config.yaml
beta2: 0.95
final_lr_fraction: 0.1
doc_mask: false
Each number is 128 + 24 x the weight over its row's rms, rounded and kept within 0 to 255. Layers, rows and columns count from 0. Numbers have three digits each. The size before them is the row's rms in percent of the matrix's.

# layer 6 MLP up, 512x160, rms 0.265, rows 464-507, columns 0-159
095:149109113146106136188170168118150150137145157119124144122129091108136146109088114134120147205145133121086091120124136130155140156133168123185144135112155146139123134130112132147113163162105145081132073097112127161166137126144123156109114118118125147096120109110136144130131089127113108129149110109142159120111098143132089114126155160084112099122159130136116085151106084122159110148098082144150166147122124119151169095103138143124126123149139130130153119145112180130081119112153180
099:111117178157142093109132146139151155081119104164142104114100107038102131090158130121132082134118127131116115091104125143152133123134114063175156130193092120160099110099140172109112140101128129110145116111127123118151132125130149134060151132119124102140175116141121176138157128104129132104119136141109165116120144155154106134082138145147138122159107136171082157124111117104138144125106164132110122114131152161099134148105105130124137107128115121145133142112152130093127086138128145
101:118089113132137143125099097109161161142094071072172068148100103135130160122096096116134072105130138118142128148129120175115112129164130115112094141152134121131143117120138135136111151134111152111122170143107136130075162122127140158108098153114123131113139132139147119060094118133131103103107157158136113130168157113148128164136149114144136141092134145169115138152083104137144157124107107118115146107101137117107148162091166144088107114132120166108140151129182142151135085116106161
092:119123153122171147101139135130126112136139103144126152137128107141142104126155111115146138154142173134146096150149130101128110133154128172132155166120141129128097152122144139087116125176156130123134101115124140099117158105082134150113149132084108145130164158141081182136179127143132133149090103104134145153126154133133145113091150105134147099126119085124108132139144129145112107129130136067159118139069130138149148125139124115108102137133159125079139054135090162170138182163156069
091:163098123132131117181141105128154103156130115144118152131120110128131095150148106131109157108124150121101212139130101109123160138129127160141145137126140150139145108115110113118092111112106181138121093122057140106098128136140074180103090147108125180145130132155168119084113128121153132147098108161163142132145066163117084154116138136141149131142113144117126142157133125123155150140118163130140111167155121160141084128103096148150151130118158135113151096174101123110155107110134130
102:073100107113134159125137126095149099135139116102136109184144120124121138090134095178157126125141151151120124144112120139089166133164097148150168086095153105121126160161120181092131132118100083129107083137106182129095172136149148158117116135117157123118139134114114124136119108123120106142128120131132111116107105150108156081125171106102152161120107125118153150114109109148147130152197125144094117088119102135112165140092088099103128117113131096148145147101130099130130152175151130
099:103120145111096120154137139128111136129105101107156070120125108131121157147116159167143103145138156159098106154164105122133100152109090133191129128118085105088142121141140123131127109149151158120119166123089120120123138114072124132125126139132132158125112135129127109091139141128161143113100087169146102097167117129160107102131114162129161155163144137103170114072116136107135141091112094142097134131121132116089127113156141065154122116124179159117102119206127110132124128142126169
109:170153141118082147149154141178146104152135161114153105109095117112104104162156096085127109141107150105131143123108135111144113124154136160105158133133151135163085141108129132120100145119129126107142133169143118147090140136093160141130125132100128109145159154093182116099145140146101123134115144070133113161154139157092126157085166148174092142145084137143089117129148092090137137100138119166105140170092145085113119120135106099131084118098148131138120127104101130151134091120084127
102:152115099150159137127097073107137102138106130142117112133143096096140070141084160135140103175158123121143152142126082119089136151127076122129154151093102099149104086138112119140125113108173155111154120123149129155145141132113095146088101133145160156118127076099105141121152108181146129118134098132100101133106146115144132197167140131145145080158108112137099132093163135071134124121145097150141151146105141149145113098128128118138150114138116121141122148167101114146125149164154141
097:129099105136126118126090169125169144140167132125115107106121116135148127087090117119140196115122104094155091126138119114126130151104122137155133146093134140170161127139122147109167106156121103068117153117137144152170067142100131121125113094157126132101131143152105132143098135092108148173149119187157092097118138118120106118167141129129114145177141101134128149132184098144119131150142143109152121096170146127127128124093103132118120100153114144093157150100136098141094133087178120
091:141126116143146169126096119113176104059127097126126125140185107094156136140125184127125128114114113145126100104184148113161153129150110095149114116130165129142106134112109146149097103149075128114116102136092142142110134089121112155151113156109130147157149078135132136138149092109154175112121099104124140137132162113105076130096148121136140087112130127117101147135155091101108142099117109095106137159154130142121145148147150125112162180105089164128144092119143126150082132125090129
096:129071084146162113136161142142138108126182098159108143125097113126113172077132132138099139106175094101126107127117112162146137143100127092076115129059148162117111108147142142151087094115144128158170147110117133156099112147132124126121121138126132107117156178145102172147175107092154118108131150123138079088165138124122117143126133147144127138115126148140179112124051134121135133139146102148129155125132110132124129131103139158129125125118149142112102129125092100096102129138084117
095:139090135170110135119160110140098110114103127135112117161133129087138113129127122116127112117111134173092142102109111141151153114140140149094168108074154175147116111118134095115126098130153143146141137109116126161141101110134076147127146127142110120094132124087111167191157100137125118092143131081129128127124103088138110135174118126170123138092156169120118092134156077128108172127078100109132103107114170113146125090144131143168147093127136104136181146115108089145150159164122126
104:094138139112096105120144104148158123149179109140148096149167092178121156066131141163168139153122124149149129104123107155131165133138161078135143099128149134126118133133120138109135107115190138096123099111117124136108121182129128138129136117127097121065117116124125124109133130107087109134128176132107137101142108141156139151157113123109152152130131146115134095133096146113155083130101125151145101077140138156126136148104132152089133085087152165100118167141173116152096097121161162
112:090125169143127141092131135157149122145100088070120097138145102089116118165133122078151123107061138136167119126154074099181145109139143132126162110104116140126118119149129144130155085111120115119145141094135104101098124130117118120105102166080124140172134141127115125135079141156117157146091110099106125103125141119190120159088116123150167169118152144085115103159154127140129112134160090139136130127153109103118142166135103139134158127138131087111128146145113106089120095127108130
093:076103148098130135132100079129123160137091134166136128133089116173132124112147139168130111137120111162125128107129156115155117129108113124149124146110102195128149137140145134109179091135099113137095113132164142128092145126163157161099115128099128138126055116103116110128120131143143144121126135174131130106166089120114106134139102152120132145149129146072155084114128121149116155091134095149144137114125098152097172099088177095125126142141192124099138108145160127125140127128138174
110:118123139140122104108155159128137117122112088144173127100150162139129167141201100116078149103107136121169138105125112122087126136130131109157136115095144171147138137126129097115155093143132130146074119145145123127093109133094160124103153166184105126112203104135076116087144135150130108135132113149079123108132144123142139140112154104169135136096129156137161129141129112151143116137096107116139122113148100122149126133117086160158136133140151147095129107112085153145073117154159164
094:128170118130169112111089152146135119124146151116133104122152098097147160097077115142118138137133180137151137093139088164120148094161144179126116152114129158156118119085143143162139151118096149158098115106141136099128143135144116149142113158165124117119148138146152153146157094121092173117115120164141154139118154133126095153121115143146154116098161130168135134130126127143109097166123139130096117118123182081123144121114085194137118103128065140143081113124146123113140082137172139
104:142115132144126104141160126141106149135148181127094123109085125097150104134113131153163100124133117165111090155096121130093137094124123157139158174146134132118143118100135112105122104127141100144114091094119115134137139190128167110188118184158178148096095093119136145144130119138121148142103121088131115086130122173115103131151150114149121121106102134142146113122140154150129102076120168124117097106174116127127176129123125137135162131082091118142067142120113110146121152141179121
100:152130090126069193136164134139142167183130126151128162086130094072107149093117100141144149129163107097105136132123134139124107131115174099146136155128143123162188128140165151101102133149130120134149112139125119137164098106114127113112136102159172129130088139131120148129108143191119124158097123153155079136124089119120148157099108150130173127143132108150118122148174143115109129118108124086141147124133154129155143131115094126143102097127097147148131109107151181096125126159133122
096:146148137165093123112120198141129095147174167113108114138158115105136162138128156148092122145096147096137155136157141107167091153116159158136110113086136128124121158093086194137143133113116137165156133121180144118081143113137124135090150128136074154122124162133110142126161120105095115133139131087116085089132146144121131156109117124139137132171108121144137104137110162128144166113135136117116111146165159127111121075133080127093094114135131157116140128147148116163094160116133129
101:202115132163106116140133146111119118104103148137118089150128148118103109054143130139139134153138125170125122102135111141132140066143136086125153149158163157097139134123108135084131116123153073117139092153128147124130134142124113115091116110103122166137090057119131100136142134104092164120072114095120112159112150131126137132171096165120149108136077126108118117100128136128137189111131128158140165130107106133096159138128111125135123162131087114163154116138153131122126163137145124
097:135155114105136130151127140118142157154162129158146122128119123143159143129162125130140099189132112161093153146177100151132142122118118085108149141157164154144189125109125146113110121144167115198111106064119131089147093116138113162125111189102127149116086166117127142119108161111136197085135123142087140118127132099116112150142132124135125089148144087109149103115152137084126124092123134125111117155146119150149116165119123106128116131152169114148161111145119134122119159129156153
095:126161160170120100142170118151070126162090138131125116095139118120103164113140118126151091110131104139123135139098130097143158147134129123127121141124155134144122134142157122131084128128116178101116096155140177132141125191128116132120154145136162125105091094135094089128136088090132090106138189124110164123130123112056104154131125115161100145130158147154123167131103148156129121108106118098101130116121136155171145167115145094148089144095092142164121150145143097109107158132122122
105:135095122103139138134164146119127128149145181105119063106105120176146126124101101117116150187102155125101108118106116128111175146167131115127129100147135112123130128089136129164157104140164155076106100146090146132116159133149118133097102171132158138102157134175130137106115099158112097125118095159136150126124150157127091128147113099145135166100122156114099164101102101082106157080111136117130139132086119128110156152096141116088120150104153146127123145114167109137147082136123108
089:141084118102146143153167144119115138127137115128108117146116141079101095159099096113124127087145140137102147081110117105111132122124107133157152095158122147132163125144115094161116119152138098147137161152122123109121144105141168123140120116132087103110136091154130136125123146126103168143141116157116159141184102075186077185177149118121110124134126177135074127165146122105109138091117175115129115101148112122170126128109122162148138118101164121144114123116136113114140140186162121
097:132141143158072111147061137113109133126156137128131135121137102147103153104144121161123100140135130135121100106121154117115140165153098137149139141117159145126130142082128138119121126116132174109125162147113123121163154147152172130134149112114062145090144140112115133138174150149140148080110142155120165178121138154141102112098145140191130122116131110107124121090104155106107151143149138104154124169150140106177136112080063143113159112119096143122094119111126178156134136160115170
112:152138111078135160129133127141116107116148150142122126144131167158118112108078079172139118116110169124108112117151121123168145139114157121122151146123160121126113141152112122129179157070138123133074111123144149126082163118108096127087126110136112149104111128119117139117089156123149154115138098135098066105115085128188177170158126145103164106121133139118098127104104108139131134113093077147131134104136133112110132170105159108158117123139116110172122073138110158118116157148134139
093:149107116127132095098088130110134121149125111093132174127157108137115110133136121108132151129152155136134118090113124117115121141115052119158115145166110117137138109113138160115142124155157132125142087135081109147119164110136140087134115142135112134137124148127148158201146131150173107133109078113093113117208142161142148156124120151160114099134154079112130139093103138086118152082110183127153176135154098125093137115121160157091147131119131157110117158136159119120133144124152122
093:163085145105133172114133117155142111125155104123146124144131119127127131176156138096124154152157136130097111107153125122133119093174142167136118100122170098150109125124085131140138115068151109094109086076133144143108121151114167156109137094132126177124144124106151132153120101187139103152054131142122128134143124156121137168128133100167170094138160162080130141099123124108087119145141118165116143104132114116112144118115109137166171176098156121148136143114114153112112136113112113
106:126119123137107132127150112145113137127130128183150117122086171152148118176158178142149099111115117096108178152147145179140113129140127085118113088136162123103166139121154165142116118148097144163129145078127141087112086124149153174118152145110129117139143162149111087109153142118118150113142111114127115129179114095120148128152149146157108074176110157124119138135149127111134151137131111104129132152139181135106155107166109140095073111086152124152102137154133117175133119153117126
099:073140108138157112129149137107119105138128149123137126170130159130129104138116114127085130102151137123079134119109099158112118142120121128195153136135158124139098139127094117133114095152151113125103120164119158120105123111137143158096103122140085155142109121124176100129136148109100131107131146119121094157131176121150121103130095123105132096102110161126121126102151137097115125117139161077155131185150095159132146130155073141118079076123097124124105169100056136088142155146133091
094:159089096113111121106166126135104161148137156128122135118118133121103112123102116127117133127116144178094132105113109121138122166115124104167153143169113111143099109150143146155107137091115158139123071072113146171168085134122115114111094106109116115167146177093131097134125126137124108153144099112185136119134144120150128126165142173136108141098163148138120134104075090083130119112117148097183158111174132108125077113176121127113080122139140116116140118144126117114107114118096158
101:130116135099146098118125059137137132112170138134129084117114151120123098111123167150142118116109142123124091117103147128147061102171120107167162136142128133138122102214168106150114138130157155141119121148120116087109125085127109121101189152130122147152092099108143152133101105150143126092181098111155087148140112110129128131143099077147123134099105162121112133121127117134176146102106117147148139108111128108125161157094139134153111144095104113146121150108087118113130160139126108
101:102150097113118121157145190145103086153107125139130083128128142145104086139115175156141153094140131172162105116087153118133134155120138115134150102151154172133116121126130136122152096088118101137130125086118117143143139123155091102100147119132128122126071129166127128159129111156119167114125116116117152147121137125115112155175106108131181136152134105104149121135122088164151109119136144110165122125139149103117195127118123110125103169093148132164118153075179148099155122079152128
097:096127120112079119119140094111116105132144118121114089169093149137129110084119085071140136086149151133105151090135117118116125151128111147104111112124116143117122090107110164156134112125123103123105156117116172147100170115106183179144115122112180099099140120141154157108121091174149129091145148146137122125131124108130129135144130115108156092122106108148141177080161121124130156164166133102135136174150148128097125055126120148152141110119185149139113136131114114145106110121114105
098:121079130134146119117119137144112120113160123150119134121121117094151111096110121181132122118089133131127123139128130159112152157175140122121148112130102105150112112174097142191149128103128130177114132138108154134102125116137132128108124140106143147127143112097156098137140108100150103100111120139186158129134083168111135177150095151126148146157117099081170149148166086124170067126148130149144157152109155103147125185183119131137111140093149113152101144125082105146134133102109162
089:143163144116145141143137162125149139133181078132123110130161115122129117153124169128147089103127149109108149091113127136116079114069123190111106125131119058094121177121144084159105140124130105077150122165124166108106113168140156103090187144133133115129146120075111144129097123166143144146138115134098145140120103130135106149121157130099158146134120124142144103128085075095145118139104116120100139130165131086135117139123126142123131135145118124141142134062125118160132143120114126
089:137084162134122143129116166172118088148146136137102118125117168156125123131120106132151146137104144137143139114072131121114189154143156078155119154112124106166123142066129155130113140163136093116145132144116222157142124144143129106135111120152140125133100069155123112102124094115114107115161164118112150161141115109134100126118141105084121139154174125152117129110074112112136123123121119130137165179155110103130131130103117114110151094172118145125139151154146157135102160116101120
110:150113116151125123170151112137134107164100127117093153122123103154104093155105140103146107098122153130093058172134156110106152168094139159126099139127137137140112094107108127131096107127101113093180137163090109116108138107130123133138121115085146093150076091126124125127102133134138169148136119136154135115155135123125120128140142133170138134060176122119119148138119132122133160136129082086160066139170146157174140159097122123114122128084156132120091122114104124080127138126130134
096:166145078123142117123131128174128163147117114147078151145088130167129116113141106130129120104147094130093130145157110119132144119120089135112137131114141149115157084143195126137116149125123131102167104119117154125118159143142175157130145169110045148121164114114128128141115108127110157078151101181147138167124111091159166137122119125110130105106116129091135141095102125079151144157128153110119130148088132128145137186095144143120103127117155135126140095096112164162114120131144105
096:095124113100143154112134131118132148161152169124115126136140110082142120160126127145150111108169131176117072166191123097137132095134170078094134137182117129143074137091139129123163122125134111099122083126130142125122094146133155134139158124148174144146109146136104136144099105127149147134109123128121129122138098159151130138129076150154107135115097153148114081118095173155103151069175148125161110100123137135126144133107117129124161158117125161125088111119110128074102141143128116
094:094078134108088181131131141152105138165125121135163116084145109106137099136106120112155126115176086193108131110151066087136133109125142167105129137141168127135095127137124130171130157111135122124130147107095163125115136113097125136106129117106158149164136153156102111152104122147121125177124105123104116096123082156169068121117137079143145122130134098112134134145134169150131109146130157156146144105116125125113130157163129163118136098143102141178141115138172149152143111166108125
106:102101147135118125138127075159111142119138096176133120096139176102082124133111141152160131103154106124103208058167110138126135103167141110116119119076173134141123111131133152126139135121138115122103104165110133110127139138158093133111142160121121148071092091096173103142185151159125105109115121124136090102189146095132131117132152151121146109112109117135166150116140143096126110126130123136113123103150146138116146124154147170116120099145144135094122136100129115133176128121120143
# layer 6 MLP down (transposed), 512x160, rms 0.209, rows 464-507, columns 0-159
094:122126105196140142100106118112161116142127113105122116098127113159129176114115122133120141085137164084171131116101142118129108092168108119142109113131141108154096097147091125092132133121116114133143104127140111104137135130115126140107111145066127182115125108092123123120112145118117175127119126134126128088053119128145118071114084091131159165105100132098144142175155113125120079102168115132157142143123097158108163092094113142150147132102086124133117132169136143143145128107161150
102:105134138141150122108114141132114135084114132171108138140151115148134107120167119117108131085130124165168117176096122161140112116127132123123137131129132166139140148109154165066124094106144145142193165141141106120137144130157128159077119141110156143164133141115114144152186141125112163133112133142106170066095118154132112112143123134145050153116126098168121174171137121103114133121107117110122123179103141096131151119103129157125105162172101146106117165113147146116137131146116145
093:130119163135113122112177188093083132125119158147139177154133127112148080153116148116147127117097128152124115135151108160154115133140151170105119118114118118155140126125123157133133152222153126115121081108123149104127103131118119126112101123122112151070125165113111129126144130101105142113107152097122108126123155116131142101107115145107102095116129066116118139122103110127172126097171144157112096131143124141093144157077129105162125147170082128126114117113086177143149147149105105
094:108056146142111155110130098138115136149134148137139102130094129143131162164109146115124120152150115165138149081114134129123100128152119111158122099096080106129154160120137150164163169122107165104087152105147129114144184156101109102106091103130094169131105133130129118154107138145133101161143133103143102102114128140148105146154125119142107165134146080072130104177120133137163123137150140156115144133135107121104091166145137118186153105132122139086121115112093144115126094080095132
088:121132136102168132124115108120127110137123111150114097154084151135119144094123152128159156096137104139104104134099109150154091135125160134143078120142123128072120136125066132106168143173135088127101154111146106146144155143128193135162160122155130119136127103137111134117108150122090070129088128102106078149141190116128125081154117124123117104112145179125144160124117097101118120153131123128133144136100093173166128158150129134117142098126167101108111136137130118137109122073122092
094:179143168126133132107114103110152089107131150119119130129130148091110131137118144127144103175109073128102117126131118162111166134123119137176114112176143170185135144105171112128124138131083118153139143122131118148112184135117094184155105178104097115108132115117132114159149125111113129151077179171164123135145108125125061116112109108157099098087109141133108132155085123147131154146108132109126129132111144120127153153160133154146141121138147117114140145150122115165162146142167105
095:146169107134124113110150133134122117129107179082112164143129098109144147148131088103086118103157136150111146124143123145093086132152126133091141101129112099112119132115128158102112127175111138131154135103164137146147118128122116142134114143157100154103165135195132135157122083122088149093094136103152139096140158145121123105166190118139128146155127135160098145156140134165137135115106160115115136110114152151153125120114134163123077117138071176174180131105129144113158140087150146
107:154158097111102127141142132119124113134083126108152096145149143127127077155153091097110086166120159080124095093112150110130096157137130125103104147185113141116137148136130151153135110137136127122126119132148135097107151105049133124126095110151115154138169132155151168126126140097129093127118113134136101118111174144137115133100163156142098119119147107110148109126147110126147143155128143123150109115138121148134140117063156136132175142184182133151134094122148124155155134175149188
102:147116135126125152138154160149130115090156102122123121168116050126139133128096113121088178109176079121151095122139187131125172138118155119135119114127157162092149119132121138108129140127147102144156127159158129167112075111160117121141163160131179123167164102133118108124134134136143105151122152129135123109141115130117114108131150092133121138101119110149094092175139156186144126155149140151103073137129126099147119067149127117130096163136088137114152143116126121114165137138122104
090:148087167117084153118159126099129102119071134136142145167140147108159111142097106101103122156153121120111147145115138120158203143134127117113134128123111137138085132096131150161174151160097155159134092160156146135136108086101126120108108149124116140096140113117140097131137136144142119170140165120158139093115124127120121107104135128098130138165182122134139127145125117085141124145121173144140136094157101100148122177126079091078123109131131133140121091140206143115159146131109128
095:131125121115112127170115150177168136178135093130174089155113119122098091134100178119115144118138138099128153163118089141105114112110160114113121126113126080130139146115100117116105095116125117161120119130144140136172095107145119123084138145120143150133084100104126136159128115139155132120135115123114082119145147150130151126094143142127140118105129170058141131159180124109138153179113088128112141069123101136095133109118126170075109162125170106116126100125138128173086116146114126
101:139131127145132116182153136116177137129099111150159134145110104147177103130122156097141110139137100147115142181140147157124111159119133114158132082114088077114078136147124146138163094104169104097124067104112143160147113123148127161113118123115144137142173161150137115101155100136153156098140174143111115106132127110131147152176100121143145123125137158130133154113141085144123119156085087125123100134137112096142138113140138145112129124133144173091148147172142132114116111064112087
100:121061134090140163093100121106152150118130107077125154173123128085152102119137128120142131123152132153138131114113135134134182146104138129103150130101142158102104090182090118083098122098112117111119136136132093153149124155130107120128147106101139108121120148120135114143162156143102106043131123133129149152158137164129152109133141148105129155140166155089120144153127165094139163121124119100126097093080170114114095120145107157142139166145137132166164131104086142127102136140119150
107:098148104134124128129092107111129104146180107104139123159132132178132132104135140111155123125111105132144133117148100089169159165158116114139092123100154156095125112144132105127136099148130102110130119125113116096142144149065103152137071112168162107109108108077142138112176154146098095139147147129109115069078129139140150116075119138165086147122138141090132145142130111108145099150145106115094100136143112141127174127119089171160137149086121126121133141130161102138091110095111134
119:158132125133142136146115124159103136096117136124171127169159105133130176168122110108145125113128149129111116127132163135151092068130127147157125122104126121112138130165134138071126115106149140089098135122142128090154113128132138141135152145179133086120129131143126139128120142156164156107079164096140131166135168081133076150142123122087138164105135157125144143150136113168131147135086105137123162144132074085157122133152121126121123099101086108117086104159139130058155083125123111
086:129101110106123150123113114131121115123122104166160167119131136128120131143149102142139124124109092111111131199165136139143099117123147138144173095145139131117141182102121149163113124161102132121094123143135120115176095139116136131124164094151123166135153117146128146132144145115126162105116132093127095206133111128152183111161107146180152120184118198121100132135153144157141083109136128117126107139137129142114158090168136127130141073154131142118133086139147132119166125175106127
104:108122145117107081126136101116142108140136123140128149085119116130103128157117085086091131127108083131120119107138118146104132146138161124123142098167138156142119097102175111093141114148126164199123123143151119144077120106138101082128168147179122092103129120125117050143140145135129175187118114161125128148149121133122128123079148112132163136104089119122147148111126126154120113138156151118129143121128123080165123158138102143147135134116136116136133094178094123097115120147181099
086:132107146188109083137082135074131113146163122135148121118110114099099115084120100163114159158160109142127155168163129132175128148113161106149100147164160102092096101104078142184138109155114125089148154099142118117109139172140148129145124079147115134141150122108099147124104138153121126120121108127141124129158133158129085098101104154123145142137139114128148132165114131139120112148106148130175145139109128112125131122107195150145129121116120151173169142137097126136076128133092124
109:140122154107138107134115123132126085095093150143101139130137110143091120099124131168173134150131191121107133119094139084085136140162116149056118099166174157126126112166184134101111147167140142107133093123153126134147125110137091141145123128119137076090124169108154108094139146129164095116095119128136140161121116128141129110143153094118117160176139092127111137102114147124164129125118157171147153134138149105112144109158187164138113136113107122112109167134150150141115116153109107
095:122131104132107140181152091084141140110116133128118091161119161147194149116113143115103139108159073137148104108118119159133168103134096101122118151135105127133155119109124095137143129094112114141119141097127136076111106136121088135130111140081132128088075102119132160135122107142093096068098176160093120154094138162137138086137111165100125147101102103133126110153119136135131141125142156130137094115141108094110153089117102155131135094128160124141130129125167137187124155097128117
093:119135128133090138128161119148097125148113081132149116095128136154078067097084127139150144109125143126124121115186048137131118153129140163142099130173110125133099142143126149122165116096142137118172141126097123169130149121141120111091158169080136149119125104116117147160112114099156142144136112158144131142180152094115113198147119146119117169113118098130092103176117150092122126156128130144134109137137170140138117130119077134119114131132079150150110136152115105131111142122135103
101:090174100148127127121149125110113124130133121129110111116135091147094119107150143112163121119109094083141139174143143079113156118105142098164152138106100123150117113141137111103123123082136154114125115111131118144165180105121102101155118115096125140141190149096123154095136130089097135130114137140075095145134134164126169107117163079158133126134063112096111112122103111137136151152109147070137160118126116128087082113118109121162136131131099105127130130094124113139142083156174101
105:139137080106114111134124125112122092180084131115153107136179181148122145109163142161144130123130186094170119146108130141112151155133134123164154140108122105099143138145117170149118122126123186134121112154127160165133135140131153102119134155108121110116111130154155141202145169060096103126112139108131111122078138115134144150105125099135155147163118097110158124129176129077154123152139097108127096145092098122116104111129161121106137136129107099113166130127117113095155134138127116
091:098157111152154132093160121130172152070110130094136099099098121100104111162093141097090126123143112179159104112135114145136084111130105119142153155159149141144122113129099167089109131103089138127128153165110121111110128134128120135158120133130142154113106122123173180129180115071146164138106143131132127129115152126100094142124084122148092173142155144090147143139173129087138133107108164132109093089151082128114152146106145146151145158131130115128100113101093143112108156141125140
106:126110129135135148141147113130125149138158139118124131117164159122112161183130131128111134138117082130069122137169115106160104133176136111081124146124143104181112111146142112150096119121145143131118154155103175127134101082156104150108115091131186129141131154101114102117132129145117119142114137151120100130141142169146096108148112091091139149165117076112129118128099134104134127115133163139124108122149140084120120101099108132157188133089165182133148102116149132119153180083095094
090:148109110108126123092101133117135117129126168127121096106140100132158157130162120106135131177136115180151102164163097102177103161133116154140166128085090154144093108112106191151108117111132147134163144134111167147111117167129153103125138143123144138127119146143171159118150143159099151118102165141110130135086133167159132115159101084099101088111163158151130111139165153134124145158141096151120134178156113124130135106140135113169127173095132132108168142142135147146086138111132117
103:114139141161128127135123093132136150113134127108173116127156083104085147093128146127141113128135101090092169142169089121120137114132111107155153139076117143152143100184156154138139133130104099107129170157123156126116141120113131105103093109104105141122169109120136137155091142168165116101129110119141138179109120134155115163089134131116118101116135073168133096090123103099117161149122110143176126139140152089126168150111142147091126132123098135134086117139087109162178147159101145
113:140139115135146132138096108146157088104107125149182137094115157153167139137137170120131161125149157150167149168139094126124106114124149118106134143121092127140109145177174128112143127120117140144173166117154181125117155130107055100128104123191149167147123089143111140121105116104136159108104129107131125154119157105131124184126140091101092146120136164117097144139112111156122142141136101109102177162149167120132118162147122165083159106106137108109122145140152126137110119102130142
094:129139142144132151184150126157168134101124128138085133084070107129146119144148109122130143083104159117138100121117106154120123123099107173120104126147149120133139101154132137123124147134138122142109155147076125174144157111125111095079159143150103157149091117126136073149115136129168116121152125114094101118142136121123114144144139091114158121115163156185139113116112101122167133119151128192090084167135117123109095113125177082157137108133096086110161106110125114144126128126102164
094:102163130063149123134137094139148145149128141129134140102116138131120127160098118139164159171157168145135127153147107111150144169143162086096129138093119195115111117108140135123084119094096141117111153131112096108099130110136141164114132141090118136130108138103146125123130155093100136188207121086089164142134115119094098124088134146097129113146151161171134106165134086109121129146113100123141156095152105114095139130133101156124122100123120108095127154123160156116149139135140133
099:137086115105120128114115129147167131157141118106153112189127131129156115068150147164126110118096142158133168114151120123108191141156170141147112156113167137158124122117114154120126173127140148156116133104146123104162110106120131106105155126134126113165123125163124118157129144161133099130148108122126131083141111152125145126096175151085113160093125232147182092098094148124108139156143158130131130131140135097121149095122108093120135126138142135118124124117131159165138095153132132
088:126120139110120099120151129148104102151100126113136174131130137134116145143149123127120126115168139123080188127103094102153133085130069145106132097126145150125145106109135134124142112133106153138096103107139132150122123141116123129088155127126137166151126116107147126122093111125130115152114115119136160139103130123115113155120113138131108132181140238102142114161139158141146113102134101125116138156120136239133076153179097139158127134142104137144119123179130114147126128122112110
093:112126148117129162107105091172153105152128098138158134137151157122157120107118120137138140161181131057143134104126158093092130144129131138125079152145100123158113158092143135120092131123125091077119162112140102113105159166171125131127131118089132134119102117143139124117115135131091142161128150150085099119137158140098103087150102103149134145122134132174138128145144108197124100148125123143111075125155076098118145119105131141166153139123139098110151109168139080107123105153126126
101:152121158112137159136111110088131105143091158124153152154155204135111127078128124118158135125119119127153127163140139123131107183178122098155109158160146137104148147114156130153101089111119177147173084113134094078105143108082152122120105114149120158143136114108103137132121121152107145122178117154154186133138131092105098114113065122129161099139105122171110127109133144107122141123111114158153108123111125128136143099163110175126102136156135120095096110102144131147127122132127116
105:134118103195102140144089123150125148099134195128073107120172120130142153139137160176125144076104140148139130126143127131141144121165129159121101114123175149124120087143105070167094096151126117124093128102110151117115119158166160139141161147135104129096113117143129132171137107109144155127129132102147120134148122146122178112113085120118109164116120122117121140139110128133118126141141129147172130103138129072163127105150118118095117108132129162159147138184145162089087156135106157
104:166109100174133140146128114095097173128098145127146110165155130106094138135137134157111167146121146109125097124170120115085073123117090121163078128120093125142121159106152160129105160170140115079140139150145090163108125124140101115119125138121138153121115134133142132140152114172159096139139129071107110137132136174136148123168169129129116142131150154058155146135145116131116141125116145089129125125098107136093157121188134103122149162136139151165165133127155101142147134171145142
105:167138096156116131134129108190116126115168109108129128063128107123173124100135158101127118133132187083159158132108138090126092137138141107177124140140113150093164092122125154138143130137127138118137132127125148100126152168156104145118133093131108171128136103117128156134090146106149124154136101087127158136103109124118172132130185105117117149102129118079112094139147145158137156159144165137119077133147152125138111149122114120094169151119159111165111094126110143108098175134140163
083:151088113120161100150126128121155114139158137151105130096156138126134124120160118102113100092132111097141103142131163125141072151109111147116121102122150129134099082154136106139172114153107144099075119094107090156190140104138118130135159108120117116133185147139148106112079105094130075107074131126168118106102109164107182125128127093161111147141112114117136151156127104117139139120132148099131126133176120125148139162133138156143136126129156149166086121090132171099123160103115142
091:126129117120123150070121150106157109095130141187127113140137134112125156159121094127105100151115114136115127157079138122098131129126132109109138104156111110173121122153141124126107144136109116112081128134128127105134143118132169179126134143126104114102093136103118111115119144098112113098102176086139126135088120159123166112137151127136123150117140120097126143147109109151091103088149125170117137147130053103057119178115127125160187106139125099090151150071106105133117155101120157
104:127156155119121133172079133131149080145151072103125125122098102092105132095115120098154133113163158149140133136101145097106144116082132147100141136129170086150095116089128164117107140137114148110167139162102107119133165138115129151144114138100135157116100108128100117127120140177149143148131149143136097140113084118049115119094119166156140149107108148177094107134111142101150102133112122095129100161184141150163170126139163113100130171134136147143110129126131112122126151120115112
093:126090151109132178109088121109151138125108125143115129094127160159141122134131149171122204168142102156135106111134136198156146140166157144151164143098165122121155107139112154120136143125119161153115096128116129126090109137112133132102132087142128101142136155150152162122135168084123143097166127151149099115062160161130126100095130159165116127098138072144151124131125129145098135103119121150166119141120160115145118170134122122159107114127140133142107154137126144108123101141188137
096:138122100103177120093121115110121144144134123169132145111178147094122100164063122117137130156108138116118136180115126146117088131147124137084165137101125126114151108153154085101113116098173120146109135148128113146178101160097125129131111114131105101137156147123142133122134078147124117147083123137113104125118152135101157144129142165108115078123168151153101129169154168109106137089131153121138124139162097124161112159082127122150118143134140131172066133118137116149123151175095159
097:066155131108119112083125123122135137098102150103131131118131196113113127146178082101144118115118092134104131167140162081159139108086133141149176150137143159138157129099159075110098145154125141133131121165092123130086118133118105099114162126058114104144116169140108156154171118110128104119146126139111102138149127126118083161151139104133113139099161179091175142137139142140118084097101109152145100134125135137115107133131128131123122164129113129140130090137136134144152140106118148
110:128130136124153132140120117092108145123136111136121115182134138137146151095121131160146141126141184136142124094138123119119132123167183063069147178114075123104102111084058150152119135120168136100160141132146146117151081123106131121094137141131143147098083121083118126088126136127142093102093130141148124120155114086153160139116111144131074124144110133151133120133161123117139118156106131128120128110165135155124129153163143089116146119147147138084165123097142138171162103124121149